config = dict(
    n_layer=8,
    d_mlp=128,
    norm_place='pre',
    positions='rope',
    bias='none',
    tie_embeddings=False,
    seq_len=256,
    dataset='wikipedia_en',
)
Each number is 128 + 24 x the weight over its row's rms, rounded and kept within 0 to 255. Layers, rows and columns count from 0. Numbers have three digits each. The size before them is the row's rms in percent of the matrix's.

# layer 5 MLP up, 128x64, rms 0.116, rows 100-127, columns 0-63
105:118175135116110126119131118121137106112169156124154107107128151121152088097089116132162139120176061130130111163122123157139169113106120125117111093145143144148147120172119123155123124124074165
093:139142117124124105092127101139124131099155121115103095146154141110142099142150101186130111088087127110158104154150085110134115120098128067131105093100114148132171147138151134100149152097144114
103:090131119116128138153112071153139117102126142139150121107109150162154162147124147128104092106094132134160160140139151135096141139076141128120131159092111148183134166125171121112146139128119181
096:095140133146171136101140087124160131145125140092123146132122108117111084121121098133123147074143129130116127155132113106117151133111170088103125136112128128201069160131157133133122156170115123
091:123168130147136143147151181145129101124127161159152114140117099123098154088109127134095114093124131119113148130101138093109144170112175153121093102154175096140113118136067110150110121138135138
094:127105124131102130150129134124182118089134089141112103117106162131087120116135083179134110119110148110110135184115159160125136097129121121137141177123072089125104108117143132166119152126143150
104:187100112157130105148133122086150126127093128151153103128079130134178148121131117114103103121143148112156144112105157138086129109123152147127168155161105136133148113166178140086145130107121119
099:113115141124129111117118106151161104137159115160129136113138141069084148117141106101135176150109137160108082106130134108100120134127083172106146107131115112153134142075123142113161114131174165
093:138152113118097061113142132108125095134095158146168127094100105147124154131123110153148128143148138109157119137145170139126123156122109084110129165130173124128094150107149135123169154089159096
098:123105083138181117101126163110145097104130112163107147167121123110127093086067129133153120154149177113086107125170119127128147125137160122118102138142124165131160115134121114114168130112116139
099:114088129089100153158103151116179156137142123073151114128116144138120104097133121121122126130129081153127097119105099106121126137136106131137126114132130157130120158083169144143094065150160157
108:116130093170179140117176108130142133130079159123062148082137151147133154122115155126082110122138129129135126111151155130109136124137096140169119120103130182109127142128156111112091120135111142
093:133183104102088113100158133141124127084147139108112120111089140123138127190115156173142112113130127098140119120151153172134117155123152146124196157128111112133092156148135140127135139095122138
096:135137121129121090128103111146076136128135112130098172134097115132142126137082107135130140156150153106080046145093135133117169124140146116115110134157148092125127086111171130143102128138110122
101:077142139127091114137105095100061147133103127122153132124122095143141128141155124142115096145097119104130137145121094107099087128136125056143132144154136130119163153137112147142146113100160170
104:152095164084156147144117134138106151118098140169168125099176130108124120144135148091096119090088115136128125125094171146091121113111122079117153155106137146103135135152113142127144111171144142
110:108086140118140098172130099120121090108154144148121119082132158127102152071105124105148124138106096085109115150092162166104157148136084112104136101126112129150122128146110170133161138134128118
098:096125112092075097136114143143152139143077102131149182152138152151121138142115150123134131155155093103108088120140097111129111152136091150142139122107138115087116125140143135129165105117138061
112:099106112145133126098138107134106110139188112096143117131190160152115143128159149120137136100123126119150112065112140143087076130132143076140095131089132137136138148116137122134123107103134166
098:125139131107140082121135092157114177093089106116157141156121120118094112117134158113133103155151138136153160114159149082117154106102124110127110119133172167145154136161125134112086093160121160
087:122118116161169139171121138134124179131130155120097095135129167128098129162140105120093124111097124174147105171112096165107101118130133114173107152124127135122114129102082129122112094125091093
106:162143124150140144149132130113159122155133115138137210127124171136103163134160114121094130160167114135097149148174159134095138151102108118135096114115147126081140139136116139121115106152082117
095:146128087112127133172087150106162151165151138150129109087138089101097132123125131118107160160115155148110124130105159144135151116112125146118164135119116142110165103187114080109112100149129097
099:114118105138123141160160159150105133158130128132162140127111110111135135136158131091114138209127135081139105121128144101146154149129106178140100145152082111164151086117125098149128135095105131
102:141129146090140137157133103148163135148116108119120119120157118104126093125167157144122103165150142144132096150162129147092090146119131144130169122135179088128070092141094136140150101160143101
092:140108142102149150115156172125131141092131155138130108164146110133154136157152142133094129099124119143102159093121147144157154160207086125159148110132162149103139141142078148132124139102125136
104:104137140140154123184119134124147130113106098138144131099078105103103153144101099098127170116111128120165140172101125101133093127131096155136099103127131137136126129140140116139108154169133052
098:098145149109124085124150095145151127123136113179150168108091120089147143160134156125185123117128129165124121144177123136141107124075138143117117154113126094131132178100116152122120110109119165